config.yaml
norm_place: "pre"
positions: "rope"
parallel_block: false
init_out_by_depth: true
beta2: 0.98
warmup_steps: 538
Each number is 128 + 24 x the weight over its row's rms, rounded and kept within 0 to 255. Layers, rows and columns count from 0. Numbers have three digits each. The size before them is the row's rms in percent of the matrix's.

# layer 19 MLP down (transposed), 256x96, rms 0.213, rows 191-239, columns 0-95
098:148144105127110079141130124121173122097135136119079127156134103128102142149147128175112093122102155106143086157123156153118120091094110105159172138095120117102086149135122148169124123149102090116125144118074153131077127139132116140118118095131142081151096118151117157114145116136119150084
099:131113100147152129118126110084158096168146142144165080100135110170108135128113129138112148140118114148128104135151114122132103140133131121134128123103133084136111123146147092167086159069139135157156126117122121081212153092145102086115134114153130130103141192125143143125120115131131121147
102:151133094139078122134114133127066102125144121113087124193149140105170161095105127111143133156128116134133179082139150109154158104118120121145129088150144084136116184168128159146098120130111149136121112121128096167125136165118158144146134135117165160127117133127092101134105121129110131145
089:120110147133134132145114109114168162114076131078147149099178138147104137149112129119090127155096128134139095145139131092132129159169147142107143140084125127136107120113101093124173127101146139113149153108148122099120179144164083118129150103183142114131149146145113122104121157137101179098
096:113094156123140075141148133165159131077137153150120091130138114170107159134083084120114096181157127134139207103128136137141146107108099153184109107147121127130120127122127149118110133143108134132148124107136145092133113142117122127094138133089132140108101087115148089096110126109115152145
100:136147110112119147107145142146121132129111104132131112089131140084130129150137151157155162111158075070113161165126126099126141111136159149105115131106129154168130112130106168062160125106147112140140097133114109146153088124147155100088123133148080145123134097140121143094097156170157143100
095:095101107114145128148106130117143163105108136109130176057151136102125131134113153075109118119098134117134114085140143088149123084165123112122157128090101162075120094098099144125150133121106132141121181168109140115126132102138150151115123146148143113135112127119128156078101147116088110109
117:138092135132150148119110161147136099108131126173135117110132115125117134110176116088117106148125074159114121131143125120132104152099165152136136127133147171132121157168108137118120127111162141128107171116157139156126164141119143150094116109126122147080133146147145167053166066093141141125
102:118132092160132144140117148119141130102161094120071100101196178116101119100165111171159113129175156171153134127120142142112158108128136155118133123154144145143134097100134138092104159184126119109104170101163109139136099150143113102115121132128109143157123116126169151131126106119112131127
102:076127126131160120145148129110155197174109141112129147144128141150151140196120145155158130133106144121141097147140131113108128134112099140149117136129141193151113095125143156160140063088126169095090103125121132104128144114157144143101110151121131157146127121097129104113120127150128163104
096:150146124089147128127119133149076123091107112129174113112106118117119139125172119106108154124142118139100182130151127119174148146092086130110114104142114096138138106168126115091130133148104108094165131136149156114140077136133179114081123145153121106139141098154103121140086165167132140100
102:072146158064133115122122137093104115072132121111141169149111086124125154141134109162079096128104163146156086157157142119137112137127126141168130108113102122113133107134128122106104146125171136135112146104112117129092113137109171153129089120164108154138110149089159100158101121121130128099
115:158067106144175139102113112154101193147139109151146135135125133142153119151177120118111133082133099161171138102089112099101107150128135131112134086150117122130085110100146112152093113122123129105118133173158122135143142144126155103142120100097161119151122111111148183132132112104151145110
101:114150093110118166106128144150129158102140135124118151070122114096116113163131153131140126154110138143060171126158137131145144125107150128084132114114150142127139106107142136127100127132138177092130183078124088098162154133073117115109117169150089107157114147120131144107118133168134122121
103:143179133119118093143116099120129085125101120142148132083102059135112111145115141134171131113115121120162165132162157147142134123130098119116093143153140140114157142127114128143056160078147142140088089151115168114144089141148116147126123128111111137097127083158121115141138132166105121117
102:162159140100155108130160157153108130111136146095141117086136097131093105119152148156157152151160163167146138117134123124118113119077099137110067094168096110137119109149136114131141138140136093183132139098120109137125098081126100137140142115157142127149161139121142074134088138123131116167
095:109150108157155153117088120104114156132156153164142139082135127179155146155152133148145145139156101126115144134112125141137124134155111158152085096116118128126127112147154164124124121113134113096105119115200149167130077156114143153116146162124103115170110122111169185142147121123136136084
103:171103114115155137134101146094048102130100142142137159120149149119136164144118130095137128126144156109154122086129125161111100140086146126159138130178140147093136085133123095114121112132147140118196133149097142106115167130158145147087097095125154128098156125123162115128131144119136134099
100:148139116145097105089130122110169150120130129135118130120126137101166136140154137155120108111177152171109171062131140141100127156123147099179144142148101155125097126141109139123129096159141130141112147122137134100146116147132166161148178098143070144080130136116132160099101095108096145127
097:133111121118143138106119125123105113106125105134102133154077131096146120142156173094108116122099139105160072100151098140134101158119127142115163061115133151152165161112183146124139097177130107124139128130198115123145132116102156131131121115118122133141143134129113115147166156124149185117
106:136171092085152143110110146140144142144116143122134073140117127104139094159120112087119124111136114072122121169162138141150150110132124134099151137157092127104129104118129101099115142154124134162114094123138118142145161150152128104124092128151123060130179082160129148088127143114116092094
102:126134113138070120122083147136109139127070176132116110103120129100118108121154126106094143111103147123110164141160148124118126155111131120123140114185096099126101157117126094137156119103138061153146122096125155123122138120185118137164101101141151158157144151127126132166079104146126143130
111:133137130118147134190072129149162118144130146107166125075117159129173107122108158104099128106143123116179132086160153103139154165118116145121124137125096083114174143110127124120122161128141134107110120091092130133134116126090168159145101099126136085122142097177140125151134133103143120143
098:099092172174141136110112144120155100102166099101123123117094154102149113098101152119133104129147111112107130141075124124130134117125159141120100123112161188146149134129149136082141136124124111091169135173157122145135142077124104100116142152176100129146154114120147173114116102121126156158
095:124117127157116153109079128099164156141077107131127199108150144128113161104117101108136090096134119128146108109133114156150123125119152107137134172105123170127139137106135101102122112152153131145127114167124126068074143111074114120129109107148124121195149138103119150127127135117108110146
099:121110139134143126152126116134121136147089110135131136108108109122102149137117113119138106099145114160119134106122126120134132068124153129102149125096116170081141116113154105119122073056133089136098099151098111096117136113124070121123135130156131182142139118100107189122160153097099096159
097:142121118120160134122133143088150111113132151185106149086139125107159101133132115155124078124136117146173144130137075136115120114141134115146168143172095110108138126159137157101128083120086160110129103159107080096155124129144103150078143136157092137167111105111134116122137135142084100115
102:115092115136148138143143146128117100123069116116126170137088146133128145138176160079147079134138150129111095135126141151093121108139128167114157111129152107132126138145118121120142169122081125106107104113143151118107130130119176167146103126113051084125135096129180115109113141108145115117
105:100159156109122126123134132138113055150159121139132145113146122169140183102160134164088145124136074140112122124132125112098131117136125131186143138122139100160110071139103170105122162122157116136120158135093163159139159110139088163125120169121126146133112122160146143097160127122116127133
105:121094143110137086167138152115128188136144149071091161132156139146102110112127122185106101114083128167146162142126151136143147116092132104126092120143098142105136108161146093131135129098117145136093170126139142140138105111137126136167132149165101134130130170131163137151083117122163118117
093:108093131146141125128087103099142111110075143131145114155118119169167120139121126079103107118125145122122095133166104146130096149112146131122138135129140161111142140153122110115101142167196125151138104111105146141123102105108105135135171160160150095170083146136147127141110059105133099115
111:072127126141120109131134163114120157114095139097130121146147113121090130141142112086146082106152129115151071139145092150129130158159168150121118142139156103136140153091131100116125141086171116073095130111136161149113107127103132114184100102122146128127112129071119143087124132144159119119
091:107140147080085099113160133128131178100133119094107150064121164106121067161144122123126116125126168183123128185126127132128113150135091134144147174130108123132129144142108135129154100126132151179109094111140127113144144134112102109117136151170124138142136158127140109142146133182131154114
103:130106101134149145087106163115088173128131104106125192171140122150115092131106135115119099141131114124102150105113100122115132159136116155044113196165127125154107119109169111127156108127139130097105134165118113162118145117107144159133145140136112138152148159119138130110149125129112167121
103:096145136139106114124087121113122088114138210129109111129130152105147116140090150090101086138173121162125126086121132110146116102102164148137108120118117148115133118173101155139113105151138122138113144122075159106151111162105128153147150122103116137136169136133082134140136159141138087088
103:099132117098126117140143103114135094160165108137102129103125159137126134169146118115174132090170133170128129124082112140107149154098117189127177157165135154150150102113110147137162118128124137095138158139165137107140156127103118141112134119122096122129154138107089163068146137142080121144
100:098149125095085118144134117115128112153053098107135199142111091104118109124123169143142148139116120120127117143158110171125092097123163094139117154136147136149130096130125122151129105163146117136157100132105123141097150131103112175119130083116142124142094169126138166160134123169099124129
093:127110130124138130106082092148139093112120146136136095103166137182143132098112168132164152141116148144131113165139120138099152130168108130138119108133091128094123169120116141099157170109128134158110141131118098145113142087151137147120064109129133094113118147098155122149187134082107104162
092:151148125130151182141114106159129122144099114114165098102145134117189114083137096096121142120117152132127135131112178094094136158129144129174126172140128152119138135159111115144140126108175145168117130134093163169146067156124145092167125136134120077123131132147141138122143104117152115131
094:121115151152100045152142142115128176110109111129130097153137127114104127158145157126085106117153129140153147192135147148090098160095107130171140154084135125112115130115129112125119112120111159144128146133146140140154146144152091147112118144135174162089117132154155102159114110124136149169
100:133132113118114102128126115121122164095110169107083141089125136133077158136138134090138145138110111149149070104140135158152112098114114147091111116142148110118159108146130098144141151122134113129106118129110100151119117128172119145152109128118151154153087133112144112218149103143114187158
103:153111143098104129083132108156143107116107148130149135106138133176127155162138171093157073113139106118133124140188153082112137133151150150108094100133135127100117166104165109125133095119155160133137145133155096140129155149145148149118160081152111131093136132126123173107125165115098156141
095:120097175120133140151114121120162130130104150081156106099075136139120093118089117118175124123142109100084123065144102116117164151182152161123112114147146147127073111149090110138138109128159158166123143158154127112123130128116128144110141134172094134139105130122132118086127102156119130128
103:159159127094112142102133134128118107103097128077129125084141119141118133126129140148085071157161108090140111127111110114148100107099113162100092130124102079106116099169111122120140137140132104140156138157118102143161115143158057149113106109132109081115145149103100118142133094096136113140
098:128141130104153160190129146116130091138157113119139121123116142147116102136102111082097122115130131130126142169121176082141115118110114126110130127121130172113140089120111129147122106164171136114100142119112104147146134119128200156166123148083101136133147135203152098131105131104093107138
100:104116124085173112129082090110137126163133139130089124148112161109082061135130124100130122129146079096170137143153112111104076167137086142093151157137147102149121116119137080126129119110148135154123148110156104115095123126129133116123106139121119176134103142150124124173127137167120132135
091:122122130121144121157113132160144135156140132150129131142131138105106139108148072109179121185159073145147127136129100098095118121158096132145139114112136124088137150109103140152131142073115099092110080144101149113150178132122081122151105156117100115144143132146123110135127096098175153096
097:109150149142106127126166161161127103130119138134132112079157123107079158129118133101138123147130138127071149117095150084152157122142098173133085116132114155134110106126113123109122128179145101162146104088112129109123115083094131134154154166106135121087133093126147133088097093109100102121
100:078142114102129150152163101138112107199144105175116121146189115118097123154112081131160147135107143147138113112146151109134129093139132104105140094139131126131088089122164128152096108113138130095156125113097117131126094171107112131111160139124169099148119115138089148137142134119120155087
# layer 19 MLP gate, 256x96, rms 0.165, rows 192-239, columns 0-95
102:102108124117163143124137128158128132112180088121161141128131101114110155128128150135124146115096129137157148143136135155140115111119117090158157130097133165163132180160115098144155129098112109157176119096130144114165129117109163098133173178126121113092137140152184088146137146161108088127
099:194118178146140144120141112162119123137135122128151114095118100169166157136130138175116148128146136100150179140145128109171137135139163106169134081121107135175118126131117148111136112140127101158106113152106170115127164163149140080110128097111159093153133127131139137090113127135120123173
093:144116146129140125104151182106089115145144164148139173122119146128122167155132144097126158109169142117100135133140111102128171099135117119150123134124116182118159126141173109117125205148164088114128104112109127126098139165140146119163102121121179127127149133099078101148132136157142117119
093:158139127122148164125136120153090136124092086109105114129144119119085139127189140131151140093125129131112118178143140089161125117130169120118116101116161115126101165151111122113144152065109142136082156149134063117118134130129116097085137132126143140091122173118172119103133142122127166125
089:157117081123125201143148095116114188109118100119127156100129147128124138125125139126134160104104132105146165150122104106155104114154126148136081115108112111127127128125122112177111138153099143153094129123133121141094142136146162123103153121144145078113156098153173132167136142087132130185
090:159157087104139117098189083131137115115112148140165123119175106141122106127153172093105135140120094128103186127144109145149081153108154146127102111068137144118113111138099115107126169133143177110129124178091168143115147124140137147139145135129123115137123111123106147140135108118108113163
112:137101143165181130111165155147079149112135119153124107083156122078090114132123139119123103134084105125112176160162153179103153121172167143127125129148081114137124138122139152099144107151112135153116155126113134131142145144135144133113114158147176119128132111090143122180153114125101141131
101:167140127143114178098133148108108132132114113119157169116154133079095136127132116164125162120106124135146191109172126128166142154117158110095115145088154151098112123159109135173124111088139155125102128159117139129162105151129145086145139070137138125114117132117138064146119110110125143128
107:155090137115153129110157140138117134097140077119155139115104135099156108109139147100116086161159153133119137098104169117136104156202108127125088150129133149162112121100122106148115112091156124152126143105108120134148125112134179123153123150139180140060124143159142113127124122087140136151
095:135101122144158126101198152143114173168169105110137100101095087154100162132155133125127118145161090086109079154153146122118169115142110102120119126156111148120139131145095107129125138140117117150144163138101106136084138115123149183150143155160159162115148147127125131115124137148126156103
101:165094130142151167146137145133123153147147130136116144122182148107108171165150124160179171132128112104135177130129108083124157121128139114108109102168096086123117124117088134105094113117176136138147102127171118090151115101134187129129155117139148145121108104159140136117123115111101160118
113:168101143110154195117144149129123130126109099117134152099096147116134124156141124125127149084100119122120155121132126099170100170150108112084108111128098151117091106125179125139108102114118152131142113147145125123161108152157218150146137117132164142100171097132137136153111123133135152121
103:135166160123109096125136137116105110096118091110143132086146126175114126132140135118149116132119134153062136138127111121102107093148151104127131113103136157113111115110139124142139156102102163125139129093119109126219124115111131081164108166119149157098136164097124117099123155179102128122
107:161099111130146153173130156159128140104109139156151172118118136109154122149176159149120134133159093114118118122114170131127111142187127097112136145160119110102102128119119126114112128090119114163121132111139115125176140132145165150138104115164220113097167132125121133126146114107100155112
104:136137109120124123127132092122124140125128080164137089116135154109104087157129123177142130117114083113093132117141179094121129130149191088095118138153106152169084147136139053114134124159141119118164123162131172121124088145101133134141123152087150115115128143154146115131130118133142147140
096:206146134104137135110159139148116119172088132143120146140135127145135111111118147132109115117116110112111201147144138109135111141103182113130092105149124103101104142151111097098145152141124163135119104147131162102098130160140165120137152101133115095098141059105114105112082142138126133130
102:122073132104164195090101104111087116135065147134142132091149099145109142148156121097171136118108152139159140124119103113149110156161090129137091123144106118107086112125145110119093147153141123107163114100150145153135145138156144127098151098129174129097138162116147134152124123127118133120
102:113122178087155158087105137172124115126126137150145094128124112135136133127150115142124140137149108104101110161137164146160119151100157104162125135099090112114094152088177122086088151104168121136102178145129137139148135112152132137114110096104141129113085130107194146135118143134139142160
100:166133109129126101136154125143123117126097097171174111096138180137137101163142151131182132152114129120116142118105100139139162114110073118126091107120102160132092103123120093173114118115095145151181115154145146103137116095126119127087089139167125086149145133146126148111111103106135116100
105:126104099120125113129132113103090146098156077155121123083114171098144155165176174159109107145108149130154109134109167110103125110121146105138088122133116124153128165112154147099145137103148130169120074133151166108137106114123161160115138101181155121122142107145119109117125123120157155154
100:125131136110174171114131095124117129148117129133166119130116096141149151094148132147151143107118077085072095118140129142179107092122115161079102112175148111123130131131150138113099133098126131148107123167117105155129128153083135112133110166142141147128134080138092167120126136087085119141
109:147125123134137169143118106168114153114077110152149114114116095119089164183136110073112111134102122098171148111115127151146110134143136119099100102147133120129135083165153117142105163142120095189098153146142105122151123119150176119100141159154151125124126108125162161126145138093102124110
099:117175085079129123129151135162090093146098106184149135129123117121108146146123119156154188137141129123130129101090124135151117164167118097064160134118148099148155129152111072113142144122111111113137188123081143124149134149128147131100118106108114154109119125135122144133119095135134115112
101:153129129116148146098195145101114109079131131155135117123162119144126148131154100155107126099113125125140142133115080136089172128129119126115140165175061127126154073116176130118131129121112141134133119137119109118146124125109141125156080138112140096145132130150123076113106087145137181159
093:171149148073133129095112141127116134146140128103149158112147119134146079155152154107115186161122134062153138160157116124136159135144106123151142120151159161147118097075106108122131136127141160166128146186138112125153122164097120135132116144130089107116145138098138078129104143139129128117
098:141144140133097120094137130127111151129129125130145123136123106111114150157156143105150152147141121146113171149128165110138151152138113108083128092142136124058100150078151137177066151136158128103113098139153107200115127149120135164119120119119139129151144144122111078124130129108171171132
103:122144162150136161141151144168132129092086080135170144111160141129083112103131094124162062109141133128095140148097142127141102056098137102130109107115147101128164141086139124140140129131141117139137111123135123173157129186125147133148142102107162118148130128122126119124152153169124102122
101:154110125135148112109145085122128208108117086130120090126165169159111147122170160156122149125095130101101124139088151134118135090137167112144136100119135173115134137144141128112150162087130119168083119137124125131142146129152137143157096139151178175139126116121103139103153116143135117155
102:125124152112142109151137126116125144130090085131137136094129085150089108155111133127106157117131158124134169185136096118140125130151112137109064172132121165169100185133121127095113174078126108133095128117146132111116186133153152125084128134143102150100141137138098138101115148118126135122
094:130113104107148117151193166154120143155107141113174106118174099147127114117127162142159132118083158083106155157138157135090155101120141137194128126185114099128101105129156171158139126143122153099138133153141108112124137101101132148121114134111120162094160114119116122151120132141123156133
105:159163141139171111112114128131136159118109141143140131108156098133112141146145153163177181095077161121152114120098154158126143142188150130149116169133112171112086136119135124147166104103107116146147100103128110166111130157134158099161100141098125144110140155119075126144115129128117144111
094:118136133138181172102134124117104096158132097115113115127092133127128118117139145128116155097160118114109182115164158110155166126126126155096106111134116130124170133095192078144115106163103132107138157126126168159134129099148128135143088103122110105135179127098111117109094146128130147177
107:156093113151137124127131126113096148119124150134166141100163145110140125130181126164138149156152098123107164138154110105166123110163181140151128152136170126127052121077123131112121098128141151132137136101110136145146110124146153141144125124163163121060133138139151092108136116160139094103
095:121123120107148156135168110156115146081120061128159125122136124172138144161140115143154145070134125121107129157130084136097152136150080113108124082176106128142092139142123142116158107119148116146131142115186129107124152092140177147162125130117131147136114137109158130144127150155081127145
109:128152157133149136074154151119145139165095099106121141122117098128119117133169108108129126104144126132085123136151136128163083124125143127123052144141137147174129141156165083165119159110143085151101146122123155133138142111144144149126086113159145168167149149102118148131086119127173126136
105:142124126105132107125150102102123129137141050085129118119132122110109155136107186106128165141119139132128122133134176151135104138115128116161086132117114099126132130113142137132114113131114113137165121160128100149124097201139136167164149118140133127134112117138183116159152150147108204156
096:170154101119141148176146138140151179147141103115132117130148089110119162157129118112118132120070126139133112154101087143182130139143149136176123091153138135147100134156136140143081145136118129125141130120120115151155155109166133123138057133126100124097117154077120121138121144146078107137
103:164143103078136138114150132136118131129136129098161139100153180130129149116152150123121118142129111134084196164129119103194106108129078128110102116101098109150128107123127155164135124173104131138138103134142181117145142142109122143121114152142144107154148094173128140175122125096146152104
093:151143131128149115123119150102160163121106125149126161129136163095133117131084167133166149103146128118120133147090147160137116097128146095153123148161133111134155088131137149125114126107171104113119134172149114119145096115096133142156093061139141155111101137151138125136107145112055162176
110:123102129120138143089138111148140142105175121125183129114168150110118107156151129106103148112126125104092196144144142135158099148164130170138145167095069168123093102120127110109118103135136126167127073144113155137162116140123142101146149105131133121104120108147123173150106113141147119153
089:140135160101154155084128122105138117123083108129178124120106124129115138164116131112130096077123135122125158153123104085116148130124120093116104133125093109156116146109191108151067121131132151119190133158148150142130168133146153118120134083157119123091134119105128091099103138124088131104
090:161143095104152151125124129134120095174154111134141138084177134189138135176111105125109166110104112143141116121124130072131115101157154140085120106098142157155145144127159125133124125133147153145120110162123145158126129108140108115112147056137082171103109137134114110139161141106131140157
096:144169131144123128127145130171122152195155144140140156115121128163112146117103113118166145096129126081158143128089142123116167139133133076098097095159129108127099124118128083129173148110146102173129108095143101107131137113128191130113113118145149176125103126137149116145155121118083131130
101:150102163126160101121156106104113125127161102152195177127171117148156139140113138126139181118145142116125125127152181112181114104107103124122150176118151137147135143131136150155136157087113162121172136124129103151154108125141106090166131146154134152132160130155087124123145124149101119132
099:115087128123190127138131130153152098163116106138134151106151131106110146145129185143170146111137148131113169132119153083141157124189128132105139125159138149171159143174125130152105141142169097106134123114120133112134120095176177119130131151151146112151130187136126144097136116109149140126
089:133197135124148122140117178109115138120122126100109097119132095129125133110128142110148103120117135138095141145111113116092117109137137107138098120112150111173121113112163128213111153117147117140099132157138080153119173121160121071122125130163120149103136101127132124136106150201138151120
099:157085150125154175149123133147157116122153124121146093106149148112111140173113150157143116140061071124129139137108112138169094133150176151150121155104130186100153102111120134124102125186093156137143131132131146108108120140175135108125093125105129132108140147120112102127094130145147145117
100:150122093139157149143114119125134155149141090160150136116113152142113154101129177137130099137078112103103149142137096124109125078161186137102078108157145154114132148119132130160105141110159083146130086124144121116125139173136136146120147170149150169102118171127104128133170169130138125124
# layer 19 MLP up, 256x96, rms 0.162, rows 192-239, columns 0-95
096:112133137168132132119123194152099110129140157151124130148156125067129152150162119128157086131101163084116122114138104139099157106147128147127122164126177159131124110152159111134118160148163121156164144086164145145130113113132117148105083141137127121171139118137134134144088077157110134107
103:139107155141138116124123098140117116154078124124118140144116138175114138117098116127127147113126159152104128114154159083146114153107138137124143126121165157139120067094151127139098129162128131179098098143075150103138139150091155110143148117186090104141167101157107122146123169086143132109
089:128128136115106181096140089108118107107140149099185159137119144125090180139141153137097145139104130095129111147142124133087117143122112122150109188119155093135107128137131141132133133144134123166098173104180084135122158154131130141151123136171116125155113129109104099151086116110159114087
099:131139095148161156128139087142131122124154150113136131130132132141140155156093126151171119154106121194105123109141148119134138133155098105121149127078155127145167099167119133108058152138126118138133106112135119083124109105103140159109148102167064125157148123129118102136128149077158146117
099:143174151121160120144141150155093087130086136159158088147111133132157149114123125148140119149101134151115140139123152118165132103152112091063140151108160132154096103148159185116123150129136085119141143111126163115149173116151150136113106123168097116109138104107102118136096140161112165113
093:165158125109127129141100136098108109138129137127127149138149108165157094097128091159157142116157096153142094175142108129105152105148133132136085106189100132117120108115125119130104150196084121151113129111118140133130141172139145081084138110126125126168145126149124131112189116133148107152
116:123103123140181137148145118143101149178147083110147107132171123151148124119128157106123100087167182125143103119095155112103106108127118138113096161121153097157117089095117146132152104161145091123136135134122160126125132097079117125119127118147142148179126151145142136140146141093146164077
099:103190143127139158085154100141118128158092105158139162145131098131166134141106132119143131130126092146126124169133104123142169130149110122147114118153154103093137100138094119141105095178101101118149129136108147138168159158119174115081146142128099140174099146175146110104107128136101136121
100:172074119114126138109170144122073076149149118144140142120108096124137109126141096119135124152126131122118149180118128125133168132093091122106131168122113134143103117114140091126119121091090118108119120112075132101151134134149147129130161171149133134152145118133122114137133146148190081069
092:117102089148162103142106166130131169113142115121103084128161123109108108127118139112137130135124102148147168143116134141069115067149096140181157086109115122100077147123084113144139126096129064111117125138145115121139153111162092137121093134147107116163126135148134129132150162141125153132
103:090109061111122134125124119051127131190173129160105116131137159090127144104167116103096129155150129118125124152108088119128107102137123139075129095141153134115152138131127112124148107159107122145095114111151109134143082114153132115136112115129109126157095125187134113129142124121154111096
117:099109165139144130137112134112154135066141162119135122140156117155123133162103144167101130158114160162171066160147148129081162132127118085147122125143132122137144146122139124100148138136148132091161090122135118136111173116143116111112101164149126143149107120150161097107198137142123101116
098:083118109145121163098065121127158106112135132143085105099144115160162108117109126097103100114153136098129152177143118123121116122112129160091117100135125147139081194107145112123129087130106132110139113107122200129124132109142128137128136123118098111119110128103131090120116107073138091135
104:145099117147135109139146180125125135134166141120149122129090107161088122113122131158152104143096168136152135113110135099127086119139116115145129111043131089134142139147116128134167105137118138100102090105180093167153117109177137134114118114139143126140103149141109173137141102141158101162
101:115137126111104107089074162114101140138149117094117125095130147129145122160167158123101113158122103140118146118092146120164112169163081125117150165073133149162132113139121083095120135120096133139145119166141117120130126086161107111128132142153114159176112124150116171136159176137137149118
093:129115176156159125120132133126148143128119121129171094114135113112148158124129111178084109122108120130153109113067100094138147096130132148134149158116129139135091167103120090142120091145112096127187105056080138147117130100126111114111089100116124107127152146090138110124131099134150141119
106:129139142107127095083156084111117111084151127095123164123086160168136179094134140114112158086140186112124099101149147107164165113119143146108147118087092139103135167119113107144158145131100137136157127139129153135080118108136154106106082130131102120144104107118137147115103120136137121110
099:099129152112136176141100115161169128126086120155151087146092121111159118117157112149093093124111118133088104170093112093109165107116113104112073135161130123127120132111151128138114128173101086165126129117105170138097176137150121109152141140107125145115145142112130146092134123104157109161
095:148115139127130142120104135104133164145121096124119176094125162122109140112115125119133147168101109124109134147152115136111145113125105143124097159144133100120118113103153137116078143127069104099149176118152075088141142103102146162157152170184113153166126134161091091125116112097141156122
109:152112116113137132140117097170118137110134139137106147128130145155158171149158122116115076144103148091107134081103151138088145182159098128112133123133090137136118119144166102113111106121121119129121141153126187123116106105126145147140092130154136137094120173043109136092129121098141117105
100:137110160113098048160130157121099108121119132120105137130105144120089111098105109101129140130126178134124152140076122123095130165115121170131153147112093122154107105113150138149118107170188111138143173146123139156110108152134123105141126106145187118126154132138117098149127108123134086105
107:088089087133141143142136121141134134155123173173118147140109149171138118097087071135153112135122106128157126147133109093143116111117122084124127144163133086141121126102140203162138124115150148142147086105153141130152154118136140104115093209130110134137127127148126126150137134147113116127
097:131143102127123114098116136105091156141078125119147141111123134182087098137108108113121131104099148118125124077162138126148118120116153165138145145167064109114128092116132114127112132123091118139122140177096131135097147096163102150129107147144136128122117137129136133189162109083123076093
095:115106113115138139170155122149174149137143121121121110138169102133101116122120125125110140125113120083118157073102146124122134157098141142150098130153129074098149126183129149121125159078147104149118185158128083140135133103123112109119118129147086096102128155176138111095093145095116142108
097:123152175126133123111109139097121146121133114120162152137141106079159135111129122121121133178122106079138141148166133120106155180137117152110123104123154083123132113092118114107142158167139148123113168094120131164117121140095151128156151101127105072135128130162165158130155062145097133114
098:096110071126139102120126131112142155135152103123150146128156141148105131080149136163115116123153143107137123094095174096153114103134111166128135147092122174126086136115137152083102128088112091116085126114093129109125126177127156115118132102110158125132118154162097139152162109157173105115
101:106124128111129137127098115075163143164102124120123130129144102167173129139132094164132142150122134107172173126134127111152149130110098159101117135150136115090143115115125135140105106129122136129118088142112135181152086125098096124121147147108113166087137142090101134184131151059109132095
104:167164116114140160140159167090135149165140117088136130136131129152114134116119132117104162135156084126154156137123105114148117088170097109123158131101118192165144136138132145116127108155137118189107140115109132104162110132081120114073158159120119129129111149136116135107103093143162107098
106:114172102146133151142159163103153159186113148136101126119133101192091151104116158146120111120110165119123112131102152170127134114088117142078126174101115143086152158134112104139153133127149114131077140139129119128159144140164142107124138140140137139133164123109127171132128136074105153137
092:124141164123090163146139158149128092113183148103149135166164168100115102120138130091132105132112111128146145086123133129108111102095099101162140084157106137155128151064147159136127151116122156129117122161097131102151132144095125092105093132101138125150121092120136111143121158076125120105
110:167089109161100128131123124103168135135114110173136101138093137119120082118142147123090155155122162102084125147141107127156135115145144058151145129120167123149155177089121140149139111148115118152095113126147099103118108113098090101118107132148090142126157137114135100182115148142111151120
095:102137099070162116143125125111122152116114129125128077153122161138102129115110122086128113165091149105192089122122121127115087136132131072123142130098138114139116094147152135151143103165094144141123124161155061137128161150122112164131130141133135133117102107144140147174133151141142155089
103:171083149149123123134145160162160125109138125134152103144104137112145093130125127092145136094137113125148127140118146135123130134150113134117127193146104143133183118079130103130134110059109165126150139177147109082135129121108153107167143151127160176127154164174135132141109135152109114141
102:103165119102070173094144132103137134126116115122156109160168136168113115162139097106106118135118102127069119181150101081113141154101093129070136105159105125157096140152131147124148109094138118115137120086153123141125130119094108146136128158140111141153101133156118100129094116147125130111
099:135100107114117111103136100147115129125152130179131119149118157031132163126116107138095095138122099120145145130099146159113169112135137115152095093120146141095155139125091115128105129132138153151124124133093126130101132145116120198115144079146153117137098092130134145113099111106159107095
104:107119079115129163105116141098133152153124149141117137140090162154131151100145139121117103139096130172147124129090141166149134114081118108128104137111102140119129121113158138165206108118148164148101108153142096137154083127089142136107098129122152106151130140110131148182133091117159120162
092:125146147158095142119117131107106155162105135120134150112130130134114115144137148068068130149117178104155118135105138104136088119100110122132127097131121172114122147094138147122141128155113118154115107116128181098085121121155168133114116092113101183150115113155176141186123142106112131169
093:117100160192142158132129098122103168126117110135149111114120122115104134112099102097094129129105077122123129142114125138094103127146130098089161062126175168117146103103110136060130118120127154167090138143132151097113139156105106131119144125097147126134141166101133116125116122167149107131
095:130155107101138123118128121143114117160065101121131110143140135135135110144126123125132138102115087123135145124138145093123098097101080161107177144147121148081084106129075151109158155129151160110137158137137130093112093122164141125134115100202112126128137123148072097104136143125131103151
101:092171135126137131134134148150141104150135122116177114098116136120159094150131152163156172122155122089095133101163130125155143126143127077120120156125130170145113089093143116091185100121127114136151112120136108103139074114098172133170144144121146143156173100130132131130117121119107086111
106:147151137120173154163155094143121133092158130166143124106107137136163141127113165141118157138069139123138094124121139123094108123143156134137099112141151130153127104141186131150145139135144113137119101108115115171099149129143109114119082116149147117141152110104138135187138181162131170187
093:129092120156147118123083113176108102142141128149118122147134151097143144145151121103141098115169075125123144149161152168128122104145140166077143110119143101125103092138111097076123152172137122109127099125126142116119139136114154130188145150152075118120136145123117141110086120085125165103
105:151095088157133121079165129132138121099159140124142111115116149124124118107161153078121146151125094129118116191135114175114130144134148083164158079168126127121135135121102131084118119106079130147155146168131140131154129091157144125141104159099114142116084134109120146121106090149120116099
098:112118097109105124142093114135137127126117130121119119130137123133062126151167144182116091118136136090138137133125134132133132090105094133169159138128096101134120113132109078117179146128136083110113082116126075078112131105106165186108138152117168170124149108117115131097113145136135122116
103:100124111118141131155099149136117121145133131123135115134161166159125143134107200113137142155130126128124101130134126083144068120093105125085107117125138141114085137129132159138118129146099115143078102090064089121155159164109126098113163125131158092128087147124149087160118150130133118147
090:140156137106123131112078114122108135121122154118107122135155133133134126134141122121103154145177158140130140122171151108119123152111163108169160126138127097150090078109133139170061116111096106130112136147168149116158123181113097124134163154109124167150129110126098124157131131123158062157
096:103119092174134167116103112158116149093138144135111136106148133152125118146169134115157130112128138120117145086166123108107150132096160063127087099108116137149124131118143137153097139129125103121133158173141129078109119140114128166132142093123136104110132089158139180195125115102107133097
099:112152142115109156115131119169127177152144100147162141109116109151062081134123145151104133101115119127132149073109114159111104119146170079121139140106138138132133087099148158145136087084145156131109136125101108081101150134133112120134105157126175108125114128121080100101146153118132131133